python train.py --n_layer=8 --d_model=160 --n_head=5 --n_kv_head=1 --head_dim=32 --d_mlp=320 --vocab_size=2048 --activation="reglu" --norm="rmsnorm" --norm_place="pre" --norm_eps=1e-05 --positions="rope" --rope_base=10000.0 --rope_fraction=1.0 --qk_norm=false --attn_scale=0.177 --bias="qkv" --tie_embeddings=true --parallel_block=false --init="uniform" --init_std_qkv=0.0324 --init_std_o=0.0324 --init_std_up=0.0324 --init_std_down=0.0229 --optimizer="soap_variant" --lr=0.00246 --lr_mult_o=1.23 --beta1=0.95 --beta2=0.95 --lr_head=0.00771 --grad_clip=1.0 --warmup_steps=200 --schedule="wsd" --decay_fraction=0.917 --decay_shape="linear" --final_lr_fraction=0.1 --batch_tokens=[16384, 32768, 65536, 131072] --seq_len=512 --doc_mask=true --train_tokens=132300000 --steps=2580 --dataset="wikipedia_en"
Each number is 50 + 12 x the weight over its row's rms, rounded and kept within 0 to 99. Layers, rows and columns count from 0. The size before them is the row's rms in percent of the matrix's.

# up: layer 2 MLP up, 320x160, rms 0.072, rows 137-165, columns 80-159
# down: layer 2 MLP down (transposed), 320x160, rms 0.0679, rows 137-164, columns 80-159
# gate: layer 2 MLP gate, 320x160, rms 0.0692, rows 138-165, columns 80-159
up137 096:54 51 70 47 55 40 64 29 58 58 34 40 35 39 40 59 43 58 55 56 38 56 39 42 34 62 36 49 48 46 57 51 45 36 41 54 34 50 76 26 48 52 54 44 42 44 40 68 56 46 52 59 49 42 61 66 52 41 52 37 61 67 56 70 47 49 57 40 59 47 73 52 46 76 57 58 39 66 29 60
down137 102:63 64 57 40 57 45 50 22 56 52 72 62 40 49 60 45 39 41 66 67 43 27 49 43 36 64 48 51 62 51 63 43 63 60 48 63 47 39 30 63 56 63 42 29 37 31 58 54 65 41 38 53 62 49 62 39 47 56 62 40 58 49 46 41 49 64 33 40 50 38 39 55 51 70 74 64 34 44 59 62
gate138 102:42 33 68 46 56 59 49 69 45 56 56 33 63 48 53 44 62 59 59 56 43 61 62 53 67 33 40 42 35 77 39 46 49 48 46 54 58 52 48 89 38 26 28 37 47 43 55 46 51 64 44 41 56 53 47 64 30 48 48 42 61 48 65 49 44 32 44 27 57 27 65 56 50 46 40 52 39 36 47 51
up138 095:33 54 45 46 36 61 54 90 38 50 41 52 64 53 17 51 54 51 24 65 58 40 24 32 43 40 55 48 38 66 63 42 52 66 53 63 62 37 47 54 53 65 51 59 42 50 59 50 53 42 25 56 60 43 64 46 60 37 78 46 47 65 61 42 28 41 43 48 45 26 52 47 49 54 58 24 38 60 55 60
down138 099:51 71 58 54 49 34 51 33 64 36 60 22 42 65 62 50 47 52 61 27 44 51 60 66 42 55 63 59 64 50 55 55 20 33 57 60 56 26 61 39 39 50 39 33 41 50 38 61 52 53 62 40 42 44 40 39 40 32 32 68 65 51 46 43 55 62 51 57 58 48 70 57 57 61 37 46 48 49 52 50
gate139 097:50 32 58 40 51 49 64 38 48 70 55 42 33 51 47 60 48 56 25 24 45 73 42 50 51 41 48 55 55 41 34 64 60 60 25 23 39 50 48 55 53 54 64 38 40 31 48 40 59 46 44 56 55 62 33 35 30 55 51 28 51 51 43 41 57 65 53 16 55 67 41 48 29 30 64 50 42 49 38 57
up139 107:37 44 57 34 40 36 34 13 68 70 60 36 79 52 50 43 42 56 54 57 58 48 41 29 43 60 45 48 58 67 41 52 37 51 45 29 42 50 49 32 45 21 51 59 51 61 34 57 63 60 48 69 52 40 39 52 55 67 57 34 61 51 56 52 75 54 63 40 57 46 30 43 56 54 42 55 41 69 52 32
down139 102:41 28 56 47 58 39 48 64 62 68 66 40 46 60 46 57 29 56 31 26 56 38 41 34 59 63 39 54 52 38 26 68 37 57 65 57 64 34 42 63 53 48 35 40 68 46 55 36 77 51 65 50 58 59 43 46 77 45 58 59 47 56 58 53 31 51 61 62 63 63 62 54 61 44 62 47 48 28 54 43
gate140 094:46 47 34 28 54 87 70 51 53 34 53 28 71 69 45 45 57 62 28 67 50 64 21 53 44 46 45 55 53 42 55 57 32 38 47 37 57 84 60 60 19 32 56 48 37 58 44 53 66 29 42 32 52 35 74 54 48 62 71 56 37 64 36 47 34 80 68 52 61 39 39 34 69 61 65 61 41 57 49 25
up140 095:41 30 60 29 47 54 52 66 35 52 47 30 46 55 56 62 38 48 48 52 33 42 43 53 56 49 37 41 51 41 37 55 57 40 40 43 49 52 38 74 60 46 63 62 57 24 53 66 83 36 57 65 31 59 33 53 37 60 48 67 42 55 26 41 49 61 68 51 56 55 52 31 44 65 63 45 48 39 35 60
down140 104:60 64 46 49 63 46 44 56 30 56 41 48 59 46 73 48 75 49 61 47 51 74 54 22 74 70 60 70 57 54 51 62 58 46 51 75 43 38 63 37 39 26 30 33 56 50 53 37 41 63 52 38 60 37 50 43 59 58 25 45 65 48 52 63 31 49 57 51 55 45 55 61 63 56 40 70 66 50 37 54
gate141 101:70 64 49 25 45 65 57 46 52 30 65 67 54 47 79 61 58 57 60 42 44 29 63 22 49 46 54 52 52 45 38 45 62 65 75 39 36 47 38 60 51 59 53 48 72 26 52 45 65 55 45 58 63 36 55 24 48 50 38 51 51 63 47 46 58 65 38 56 56 68 69 61 64 42 35 48 52 60 51 42
up141 101:52 39 65 39 53 53 71 34 55 37 60 59 64 49 35 47 46 62 70 55 59 60 30 50 46 39 29 42 49 54 44 38 65 34 63 34 45 51 34 64 38 59 53 57 69 38 61 57 57 56 72 30 61 34 46 30 52 53 61 53 43 56 49 52 52 41 59 56 71 48 75 47 43 31 41 41 58 66 74 50
down141 093:38 38 70 55 42 45 41 64 52 50 41 70 41 47 39 49 45 45 70 60 48 42 65 29 57 57 48 58 29 35 69 50 52 44 49 71 69 59 46 54 49 41 39 38 39 18 36 38 63 49 41 78 61 41 63 68 47 37 58 49 60 55 46 42 58 31 44 66 49 50 55 61 35 50 40 44 52 40 63 63
gate142 097:52 42 46 40 39 44 47 36 71 49 40 51 71 56 61 35 35 51 51 48 64 59 56 36 60 64 76 60 58 25 42 50 57 30 31 60 37 41 35 37 46 51 70 54 57 60 48 52 49 42 52 53 62 48 65 59 50 46 44 54 39 62 34 55 58 47 46 18 36 55 65 59 59 56 47 40 28 50 37 39
up142 100:47 36 43 57 55 47 45 46 51 60 51 63 29 43 53 49 48 52 54 48 45 65 65 42 72 57 57 70 63 48 34 80 39 39 42 60 58 60 46 32 53 60 84 63 36 61 39 43 69 51 39 41 32 59 43 38 49 23 45 61 60 60 50 54 29 49 59 14 44 69 43 49 42 52 54 40 38 76 65 44
down142 100:40 45 48 44 49 45 43 31 48 47 38 66 50 68 57 33 72 79 47 57 38 67 51 43 82 50 37 53 36 68 51 43 46 31 65 31 38 27 43 52 48 45 59 64 64 65 72 56 47 36 65 36 49 61 48 52 51 55 43 59 43 57 29 44 57 34 45 55 45 60 52 36 47 52 72 65 26 59 56 55
gate143 100:46 45 61 58 71 54 50 49 50 74 28 60 37 24 58 48 52 65 46 70 47 58 35 47 51 49 73 41 81 66 40 45 63 50 33 50 55 27 36 59 54 32 86 59 45 65 62 66 53 83 29 69 30 56 45 47 66 51 48 61 65 42 39 71 48 53 35 52 49 40 45 56 48 33 44 46 38 67 37 49
up143 103:61 43 65 39 64 48 52 69 39 59 37 40 32 62 57 38 34 50 33 47 51 36 50 48 60 63 53 50 57 41 53 39 37 58 51 52 42 47 52 44 55 42 55 51 53 38 42 59 44 51 47 39 55 68 20 64 27 52 31 42 54 71 60 46 28 55 56 70 50 41 24 41 34 36 72 52 69 59 32 50
down143 106:50 42 60 54 55 30 59 55 52 58 54 69 44 37 62 51 55 42 52 32 42 42 39 33 58 55 64 49 56 71 56 49 35 36 36 52 42 56 54 54 29 51 58 38 43 59 47 75 66 60 53 55 62 66 56 37 59 60 51 56 34 58 25 48 53 54 41 27 57 35 65 41 62 59 39 46 27 74 37 49
gate144 099:58 56 51 33 56 46 51 62 55 31 31 51 72 29 64 37 37 54 45 22 56 54 49 52 53 61 54 52 48 21 51 58 43 36 47 26 67 76 53 45 45 64 54 33 60 61 57 37 65 65 43 31 34 51 42 50 79 55 45 56 37 44 42 56 32 39 54 54 55 49 43 51 52 52 68 61 63 50 63 75
up144 097:54 45 44 32 60 61 57 23 48 67 48 47 50 40 66 61 53 62 55 45 73 65 48 46 47 46 47 43 54 46 43 35 44 40 50 54 65 30 55 71 52 60 32 39 55 64 31 34 31 60 47 28 43 59 58 53 48 35 42 50 21 48 57 50 39 56 41 58 60 45 52 54 44 44 31 52 48 58 46 49
down144 098:63 37 39 41 56 51 44 54 47 42 68 64 51 56 50 56 39 34 64 24 57 34 52 50 53 51 42 56 51 46 46 38 38 48 36 49 56 53 44 50 46 67 51 35 35 89 63 33 55 49 54 36 61 33 66 45 29 67 70 66 59 28 53 52 40 28 53 52 79 43 58 33 33 43 68 47 49 45 60 49
gate145 092:48 33 62 66 58 38 43 41 85 42 47 30 40 61 50 57 45 75 39 78 45 56 47 49 53 26 40 57 55 34 28 68 46 55 45 42 64 65 26 43 31 32 47 38 42 46 53 49 41 52 51 40 47 63 56 56 64 46 41 30 32 51 33 58 60 40 43 42 45 36 37 63 70 56 50 50 42 61 28 49
up145 103:57 66 52 54 58 48 48 72 74 58 48 50 51 38 55 86 49 56 30 54 50 58 33 51 51 65 36 54 37 46 63 58 45 54 72 48 59 57 57 61 63 58 43 45 45 46 25 73 57 54 50 52 51 47 42 51 53 55 49 29 32 47 54 62 67 26 45 34 52 36 40 64 55 62 53 42 55 39 54 63
down145 099:33 58 43 31 46 68 48 54 45 31 48 59 49 54 41 69 44 56 39 45 53 52 55 44 74 45 55 46 47 50 49 44 66 40 46 50 49 51 52 55 76 41 35 76 46 42 61 30 41 82 64 41 43 58 63 54 49 83 51 44 68 55 46 31 39 66 33 47 27 22 52 36 48 51 43 43 79 51 48 51
gate146 104:59 48 41 23 39 47 53 35 47 53 54 30 58 47 61 83 48 37 52 45 53 39 49 49 34 60 60 54 38 60 34 55 32 56 46 56 48 53 60 42 34 51 52 40 46 39 54 52 41 43 58 55 60 49 47 57 59 34 37 39 31 53 48 51 44 56 55 41 53 38 39 44 21 69 38 43 26 44 51 26
up146 104:44 49 50 53 49 18 41 62 69 59 57 41 58 42 50 45 55 57 46 37 35 70 18 56 70 77 50 42 62 58 43 43 60 54 47 38 67 63 40 65 37 51 40 92 32 51 71 53 42 46 62 41 39 46 44 63 57 62 46 66 68 32 44 60 23 60 48 63 52 42 34 40 75 52 36 54 44 63 53 40
down146 104:46 61 59 38 37 42 63 52 59 49 41 59 74 60 40 53 60 52 59 65 30 55 58 55 64 45 53 60 26 41 56 60 56 75 55 42 56 48 69 50 70 40 55 45 55 44 46 45 51 60 35 35 54 56 50 47 48 32 60 56 65 56 51 60 49 51 61 51 70 67 29 60 47 49 46 52 71 57 25 34
gate147 102:66 43 54 66 76 62 61 61 50 42 39 50 54 51 15 38 26 60 49 71 56 42 35 65 55 53 33 24 37 51 51 46 52 36 46 59 50 45 64 30 62 48 40 39 26 55 37 53 44 50 54 65 44 47 53 50 71 50 60 57 59 43 60 58 41 64 86 47 40 54 62 52 58 47 32 38 60 45 59 58
up147 096:64 30 44 54 59 59 43 48 62 81 49 50 45 57 34 60 53 48 47 46 60 43 49 34 59 46 51 57 64 54 53 54 59 43 44 22 71 53 49 44 59 66 50 72 54 40 57 56 56 29 41 74 49 32 75 42 36 58 46 49 58 37 74 39 54 41 45 64 43 37 41 38 38 71 53 33 47 46 41 48
down147 099:52 50 29 22 27 31 50 32 25 41 27 46 32 46 36 50 36 45 34 54 39 36 49 54 58 58 33 48 66 56 52 59 54 47 45 40 35 52 29 49 44 61 54 35 76 55 56 41 60 51 51 51 35 53 57 41 56 24 66 72 49 46 27 55 52 57 31 44 55 43 47 54 39 52 56 57 48 47 25 57
gate148 095:55 64 54 49 52 66 64 37 51 63 60 56 65 46 58 57 48 60 49 61 41 38 28 48 59 56 28 32 56 63 34 47 41 49 47 53 76 41 35 55 46 60 62 57 51 40 44 54 48 47 42 51 44 57 20 68 41 52 45 42 50 45 47 82 53 40 40 51 65 33 64 50 56 35 68 58 49 63 52 36
up148 094:39 51 66 48 41 61 53 34 41 68 60 54 43 42 67 53 53 60 48 47 46 34 37 43 78 26 58 46 77 70 25 61 40 57 53 43 57 46 27 46 44 52 57 71 85 17 46 28 57 58 36 38 35 34 48 53 29 35 58 41 50 57 50 54 55 64 53 44 59 47 44 33 68 34 49 79 57 67 45 65
down148 095:28 65 51 32 67 59 42 54 47 53 47 50 52 43 17 44 41 39 54 75 52 20 43 53 52 70 86 52 46 42 65 47 50 45 44 65 40 52 45 29 44 66 52 48 41 60 44 77 28 38 46 61 75 57 30 53 61 55 42 45 55 55 56 55 53 50 62 46 51 68 54 60 55 76 42 43 38 59 51 45
gate149 102:48 51 49 53 70 66 66 33 55 47 36 64 34 55 38 42 43 47 76 70 56 45 67 71 61 45 57 40 73 49 45 70 59 55 51 56 44 40 63 39 54 44 41 39 34 44 72 53 43 64 31 60 69 55 67 52 49 35 43 41 44 40 67 64 62 55 65 52 54 64 38 67 27 38 67 56 56 63 66 60
up149 104:63 55 49 46 49 44 69 56 54 62 55 43 56 58 49 53 44 61 58 58 38 31 59 47 68 49 69 38 61 49 26 63 59 44 48 76 57 46 79 35 45 65 37 46 58 35 33 58 55 41 46 34 51 53 52 63 41 49 66 57 46 59 34 35 41 74 59 53 44 45 53 55 33 43 46 49 43 59 84 28
down149 100:79 49 51 28 49 53 58 58 35 50 60 53 52 66 34 43 41 36 72 40 66 48 38 56 46 51 49 48 32 44 46 55 52 73 58 54 45 41 47 54 63 33 67 42 31 46 53 32 60 83 25 54 54 67 58 38 50 71 31 51 50 50 60 51 48 26 40 43 39 67 48 61 57 58 61 54 66 63 46 44
gate150 101:39 53 57 35 57 54 31 51 63 59 57 29 48 63 54 51 52 51 48 40 41 38 26 70 44 32 44 41 64 76 63 38 49 60 37 47 82 34 50 43 58 67 44 61 53 50 34 51 59 33 44 45 46 66 48 42 39 65 59 46 40 45 42 70 39 43 59 54 60 59 36 63 39 72 51 46 52 55 29 18
up150 096:55 51 54 83 56 42 41 70 61 36 52 38 40 51 66 29 46 56 35 31 66 56 55 42 21 58 55 32 41 35 53 52 58 62 58 39 27 49 38 74 50 47 51 46 58 54 37 38 28 45 45 60 55 42 55 54 57 48 44 57 42 53 53 70 53 39 40 62 47 62 71 52 58 47 48 57 51 62 41 56
down150 099:41 50 30 34 34 47 53 40 69 63 35 55 51 35 68 55 49 34 38 37 50 45 50 63 48 48 45 23 61 51 47 59 43 53 25 54 67 41 48 54 63 68 46 43 51 61 47 74 45 28 62 48 38 40 64 37 46 48 51 44 43 57 62 43 67 67 66 59 46 35 54 62 28 40 51 28 42 22 30 45
gate151 108:56 48 56 47 61 25 41 43 68 46 55 35 48 46 50 46 51 51 53 70 70 60 50 45 61 58 34 52 55 59 64 41 64 73 37 42 40 68 75 55 46 34 60 38 52 53 27 52 59 73 61 51 54 62 50 30 54 41 47 61 56 43 47 44 53 37 67 52 46 43 60 59 52 61 84 49 52 52 27 42
up151 116:47 48 58 51 45 53 64 45 49 53 41 59 57 53 52 55 33 58 49 50 45 48 75 52 32 44 36 47 45 43 26 34 31 39 48 53 51 59 27 50 64 62 38 14 72 46 43 70 38 33 55 54 62 61 57 54 56 62 65 44 26 57 61 48 40 55 42 69 67 61 53 42 34 40 43 56 42 28 45 50
down151 110:46 32 85 61 52 64 35 48 59 17 41 48 38 61 58 52 58 35 46 46 61 54 59 48 46 65 61 33 39 64 42 32 52 42 44 45 44 74 52 53 48 56 58 68 52 73 70 52 72 45 60 62 63 37 58 48 50 44 43 33 37 41 64 41 65 41 48 57 41 55 44 45 66 70 61 24 72 50 62 32
gate152 099:59 66 49 48 46 40 53 74 54 69 63 50 51 58 72 43 67 54 66 45 62 44 57 38 38 31 51 30 71 34 47 30 57 39 55 59 65 47 58 37 54 41 54 58 61 61 41 57 59 67 53 61 50 57 67 48 55 55 43 47 55 73 51 52 44 47 61 50 34 71 56 60 41 39 41 55 39 40 51 54
up152 098:71 64 66 61 26 57 57 46 35 56 39 58 73 56 56 35 63 55 58 65 58 46 31 65 36 42 51 43 58 39 67 32 29 56 45 27 59 52 32 66 70 52 47 47 53 40 38 65 65 48 48 58 31 49 50 29 55 44 60 53 61 50 53 44 40 39 36 63 56 45 49 43 46 39 53 53 72 60 41 42
down152 101:46 47 55 50 56 50 55 22 51 50 77 32 39 28 31 47 42 59 48 52 42 54 56 58 46 45 52 38 51 51 56 63 38 46 74 71 62 48 46 58 57 44 63 55 51 60 61 49 38 49 43 35 47 48 69 59 62 58 58 41 65 69 46 48 69 37 56 33 54 44 57 57 43 39 34 35 41 49 46 39
gate153 108:60 52 45 25 58 57 49 40 35 52 47 39 55 44 47 72 40 66 58 46 62 33 58 34 74 59 67 46 54 74 44 65 51 40 50 50 71 36 57 58 48 59 38 54 47 42 43 53 23 28 53 48 56 61 44 53 44 37 63 46 74 59 35 61 43 47 51 66 48 66 59 74 54 52 42 32 41 59 60 67
up153 106:56 76 53 54 45 45 55 39 52 75 57 55 55 34 55 70 66 41 70 68 40 51 45 55 61 32 43 46 63 81 44 34 55 55 22 59 53 61 50 54 40 52 57 69 52 33 66 41 48 47 40 39 59 49 64 59 57 53 29 71 50 43 56 64 43 53 51 41 43 32 42 41 39 38 33 55 66 35 48 22
down153 103:51 34 57 32 45 39 46 47 34 52 56 49 34 35 53 47 66 43 37 47 40 56 37 43 56 41 56 51 31 31 52 22 58 53 72 48 54 53 62 28 58 57 47 53 44 59 40 66 48 49 39 46 37 55 56 42 63 59 41 52 60 70 47 58 60 49 47 68 61 45 47 66 67 45 48 34 60 27 59 24
gate154 103:36 46 59 55 36 55 29 23 28 23 59 37 45 54 40 51 69 65 62 50 38 51 27 50 47 33 61 43 59 45 64 45 66 45 37 50 66 61 47 37 66 38 56 65 63 50 47 69 58 60 61 59 46 59 49 55 45 55 63 50 30 50 40 50 37 67 66 76 63 35 34 58 50 70 64 62 53 49 52 68
up154 096:56 48 39 25 56 53 56 47 42 66 61 53 57 36 66 45 68 66 70 47 50 59 49 51 32 56 35 63 49 70 34 64 48 42 36 44 49 34 60 48 55 60 32 29 72 56 37 40 16 74 36 45 52 40 44 65 47 49 66 54 41 65 60 52 46 51 36 42 53 36 59 45 46 63 40 40 28 57 59 30
down154 096:48 29 39 62 53 52 47 47 45 52 34 51 43 44 56 36 34 37 51 61 62 39 53 83 57 50 46 37 38 46 59 40 22 47 61 70 44 54 48 56 27 67 60 54 36 49 54 54 57 25 56 73 54 45 60 51 55 44 47 59 72 42 62 38 33 57 59 36 74 56 47 59 55 42 59 53 44 30 39 52
gate155 104:42 48 51 50 35 38 62 51 44 26 62 34 54 50 30 63 49 82 42 49 35 39 35 64 42 31 62 29 49 41 40 72 32 56 42 64 51 54 46 73 67 51 66 45 54 32 77 43 35 57 41 58 52 56 30 60 51 42 66 40 57 65 36 46 54 47 70 48 42 55 57 53 54 39 46 55 59 47 48 60
up155 100:35 46 35 20 52 82 50 33 41 34 58 55 34 37 47 50 70 51 55 45 41 25 53 30 57 38 45 32 36 62 41 82 63 17 35 53 60 39 59 63 44 22 44 57 59 55 55 45 56 59 60 59 39 46 60 63 35 43 54 65 63 45 46 45 67 49 51 54 63 58 36 30 44 56 65 45 38 68 42 35
down155 101:56 46 55 68 60 50 56 53 55 46 47 85 56 66 36 39 61 33 49 56 38 37 58 50 52 58 57 61 52 66 37 28 61 48 48 60 52 54 68 50 50 46 42 77 60 54 38 48 57 54 45 48 42 48 39 69 54 44 34 40 68 42 46 42 47 58 74 53 44 57 57 53 66 59 36 47 37 60 63 37
gate156 102:49 65 56 32 45 53 60 57 44 27 58 62 37 40 49 51 60 52 39 69 37 62 63 42 39 30 41 50 58 73 40 57 38 38 33 58 54 44 51 51 55 30 69 69 60 43 57 50 44 38 50 47 61 30 54 49 53 38 48 31 59 56 51 82 48 40 46 59 42 24 45 49 53 44 48 43 42 39 47 42
up156 097:42 43 48 18 35 63 46 70 49 24 35 57 47 60 55 35 64 42 59 56 34 63 43 28 42 52 62 56 55 51 59 47 39 27 37 67 52 46 56 69 40 57 61 78 69 51 47 40 45 24 45 38 30 61 52 42 54 51 45 54 59 41 53 61 35 40 47 53 35 41 52 55 58 44 53 36 28 55 52 51
down156 097:67 37 54 47 61 38 49 50 50 28 39 51 43 33 83 46 52 60 60 60 53 37 47 69 67 56 55 55 35 69 41 54 41 50 68 51 49 44 50 37 43 40 50 62 44 44 27 52 37 62 42 51 23 63 37 41 52 50 44 57 64 51 72 49 32 68 40 66 51 65 53 68 56 50 55 50 45 70 51 52
gate157 098:50 66 31 65 46 55 49 64 41 54 61 45 74 42 35 58 42 51 26 45 34 38 41 54 24 60 35 44 42 30 52 65 63 45 49 38 73 62 43 38 37 52 50 68 60 33 37 60 49 42 43 49 34 40 51 39 39 40 42 48 43 44 67 53 66 55 33 56 57 60 47 43 46 50 43 30 44 32 46 54
up157 093:69 56 59 46 55 40 36 67 37 69 52 62 49 52 56 50 35 42 58 68 68 50 59 48 46 55 58 54 53 44 50 48 61 44 50 51 52 24 62 40 59 33 52 69 60 43 33 49 33 41 71 58 40 45 38 58 61 38 50 54 40 43 42 45 74 80 60 59 46 50 35 73 48 54 70 44 45 57 55 48
down157 093:44 48 53 48 53 38 83 47 34 41 67 68 60 46 55 55 79 45 30 46 51 64 63 44 56 52 37 46 47 53 51 47 45 48 39 47 60 66 47 64 63 42 53 39 40 62 58 43 25 58 76 60 83 41 44 43 45 70 60 38 42 66 25 66 45 43 68 13 51 54 39 65 73 53 54 56 63 47 51 44
gate158 103:18 51 48 48 50 56 49 57 61 31 51 29 46 48 37 49 48 35 53 36 36 66 43 53 29 57 45 50 41 67 44 53 57 51 55 40 48 60 47 65 26 59 53 59 52 39 39 73 52 38 34 38 66 39 55 45 62 41 77 34 61 51 43 52 58 48 52 50 63 45 52 52 58 55 55 58 37 20 63 58
up158 109:67 51 59 64 38 49 43 34 45 58 58 57 49 41 34 47 46 48 47 61 63 49 48 32 54 44 50 46 48 47 44 55 48 40 45 75 45 55 36 64 75 67 54 50 53 34 83 62 17 60 60 70 46 61 60 52 35 76 32 65 52 60 47 61 58 44 43 68 57 50 40 46 44 46 34 35 53 45 44 53
down158 089:36 49 58 55 34 45 85 38 47 50 33 51 46 56 30 54 59 48 37 32 62 44 52 35 29 65 46 53 32 38 51 42 49 37 59 48 41 52 44 57 50 52 58 53 71 50 49 50 52 74 42 61 51 48 49 49 61 34 32 57 46 37 42 45 39 69 58 55 45 77 34 29 23 47 43 50 50 55 39 43
gate159 095:51 51 55 60 57 56 48 41 35 58 60 44 53 41 49 55 65 49 44 34 58 32 44 27 58 23 74 51 57 51 59 51 56 42 46 46 65 44 69 20 35 61 45 57 26 64 61 26 44 23 56 44 33 58 52 39 65 51 52 46 44 57 21 64 67 37 76 68 55 66 53 58 62 43 25 40 62 45 49 68
up159 095:36 46 16 65 35 88 40 57 45 67 27 47 61 31 55 45 40 50 49 39 55 56 57 59 50 52 57 41 75 32 77 50 57 71 47 55 61 43 49 72 63 30 51 51 55 58 56 42 60 51 49 29 43 46 62 47 40 44 47 46 39 44 58 39 65 51 60 63 45 54 44 52 42 45 61 53 54 62 58 54
down159 104:66 54 54 54 23 59 44 55 41 52 63 36 46 60 58 50 51 69 71 51 49 34 46 50 71 64 47 46 32 50 38 40 54 57 32 61 47 65 59 35 39 55 51 22 58 38 45 52 66 34 45 45 40 62 25 44 70 36 29 43 54 65 53 51 65 49 57 56 50 43 36 61 47 47 50 46 34 42 57 76
gate160 099:60 27 41 74 40 55 35 57 42 60 69 44 34 51 47 69 39 58 41 56 52 50 69 34 43 42 52 49 63 54 71 60 41 43 66 58 66 31 69 35 46 54 41 58 33 69 66 61 33 56 44 28 54 54 60 57 48 46 52 49 45 46 33 38 54 48 32 43 47 61 58 53 38 36 36 44 46 55 59 57
up160 096:71 46 46 36 37 58 47 64 50 50 26 54 70 58 49 43 61 30 41 33 46 52 50 49 60 43 52 60 31 40 52 57 49 33 53 62 60 71 67 62 62 50 52 56 27 42 37 31 43 50 55 55 64 46 56 39 50 37 47 33 29 56 62 65 36 63 47 62 63 46 22 56 51 52 44 67 44 68 80 59
down160 098:45 34 59 56 50 72 55 63 64 49 35 54 64 61 61 60 42 45 50 51 53 61 51 68 70 35 74 33 57 65 53 35 62 69 52 41 45 65 34 47 45 38 59 52 44 44 64 38 72 30 68 78 48 59 59 37 41 58 55 51 53 29 55 43 41 43 46 38 58 67 66 55 50 37 44 35 44 45 58 44
gate161 100:52 42 57 60 58 44 37 69 65 50 60 65 51 33 36 45 58 45 64 76 54 55 46 47 35 61 63 56 47 56 54 36 47 51 45 34 68 49 53 48 39 51 46 47 49 60 45 34 32 55 64 53 34 52 56 58 56 31 46 60 58 44 42 49 61 45 55 33 60 43 39 41 62 59 54 39 54 38 55 47
up161 103:63 61 47 55 66 62 62 28 48 41 42 57 72 61 38 61 41 42 53 43 78 35 49 52 39 57 47 55 63 40 33 55 30 54 37 55 54 36 45 49 43 64 51 43 46 49 71 63 56 38 40 58 45 47 56 46 48 43 51 37 44 48 49 44 41 28 50 44 58 70 62 54 49 42 45 27 49 66 45 51
down161 103:62 47 36 31 36 39 46 42 54 32 33 47 52 51 27 40 41 40 69 53 42 54 35 75 68 64 64 54 38 50 54 58 49 55 43 75 59 47 51 62 40 62 64 62 43 63 67 56 42 50 56 35 32 39 45 62 56 31 44 44 63 24 61 56 52 31 64 46 59 46 45 64 52 49 58 48 64 35 48 43
gate162 105:55 58 54 90 35 47 60 14 57 42 67 46 68 46 37 50 30 49 42 65 38 37 52 52 43 47 53 48 83 52 54 45 36 43 38 39 59 49 55 39 66 45 44 44 48 39 35 49 42 78 35 40 66 60 45 73 63 48 53 33 51 43 45 50 41 55 47 64 47 63 33 45 60 40 60 46 68 59 42 45
up162 099:55 48 72 37 32 70 60 29 42 45 61 39 53 48 36 56 25 53 53 55 69 42 55 54 48 30 36 43 58 41 53 43 48 72 49 54 48 25 58 61 43 54 61 52 50 49 52 46 36 57 48 50 35 44 26 46 50 52 43 42 48 58 33 58 57 53 65 64 43 63 38 16 54 57 50 49 47 56 50 32
down162 096:43 09 63 44 57 64 37 56 61 50 33 47 43 53 56 46 56 50 36 54 68 31 43 35 58 66 47 45 39 71 61 55 40 38 50 75 38 65 52 46 55 75 41 48 46 54 57 44 71 41 44 53 75 62 63 63 56 58 52 53 64 59 62 47 44 47 58 51 37 45 55 36 47 46 55 50 52 28 65 37
gate163 101:74 54 47 49 39 41 63 34 68 57 56 25 51 51 58 64 42 71 47 38 52 44 69 40 57 49 66 55 59 50 41 48 33 29 32 47 42 45 39 28 42 26 57 60 53 45 41 47 55 73 28 44 32 63 49 51 31 67 46 52 79 50 42 64 65 64 55 38 55 41 48 50 47 58 76 56 51 33 39 65
up163 102:54 47 36 50 59 61 26 58 49 48 47 44 49 42 43 48 41 42 55 49 46 45 55 27 37 43 44 63 47 52 73 47 67 57 56 51 65 31 59 38 37 75 44 37 56 38 59 62 63 52 61 78 47 65 68 28 54 72 65 40 43 39 29 33 52 58 37 71 58 59 55 49 52 61 38 53 63 61 50 64
down163 100:44 60 32 47 48 51 45 52 37 42 51 67 56 47 70 65 43 40 55 36 50 43 60 76 40 34 53 43 56 42 56 56 65 40 29 50 45 52 56 48 85 48 44 53 69 39 50 39 42 53 51 46 27 71 42 64 37 49 44 41 52 38 49 64 52 35 52 55 47 50 35 58 69 31 69 45 61 36 69 43
gate164 101:42 64 40 60 50 40 70 42 47 54 45 46 39 41 36 57 64 34 42 44 51 24 67 39 40 24 54 51 43 48 46 63 51 47 53 26 46 60 60 45 43 68 33 33 37 59 54 42 54 41 58 67 52 41 38 60 39 39 50 53 54 52 37 48 68 35 51 54 28 56 54 45 22 64 23 56 52 44 34 44
up164 093:53 63 57 47 63 67 49 36 54 53 70 44 78 48 35 61 58 43 45 65 38 34 41 55 53 52 53 42 55 50 49 52 79 45 58 74 86 58 51 39 54 45 41 66 52 44 51 62 59 22 50 29 67 43 44 71 50 47 55 55 37 55 49 38 39 66 62 61 65 63 43 47 38 49 33 65 51 48 45 45
down164 098:68 42 44 53 46 41 40 56 66 50 21 53 29 50 69 68 37 32 58 56 53 76 41 60 44 65 37 47 57 37 28 47 60 64 50 37 27 67 79 57 49 40 56 70 40 37 45 44 33 54 72 76 65 48 54 48 35 70 45 49 51 61 44 62 71 45 57 28 56 63 47 46 66 52 54 64 33 54 67 46
gate165 099:39 55 73 59 38 62 60 58 59 40 29 47 20 42 42 43 46 54 53 62 52 55 67 33 62 46 61 44 51 53 51 35 45 53 57 51 45 53 67 42 47 57 50 34 49 56 50 57 44 35 37 62 42 42 74 60 57 53 41 26 48 76 43 47 48 49 50 64 56 62 38 56 67 23 40 35 49 28 50 63
up165 089:38 55 63 34 44 63 50 45 53 74 43 60 50 59 47 39 71 41 52 50 51 33 41 75 35 57 54 59 31 53 64 46 40 52 50 59 44 62 48 56 60 54 53 46 58 44 58 75 58 59 56 75 26 36 45 43 76 64 43 63 42 40 68 45 53 53 59 49 76 56 45 66 49 50 30 65 72 52 47 48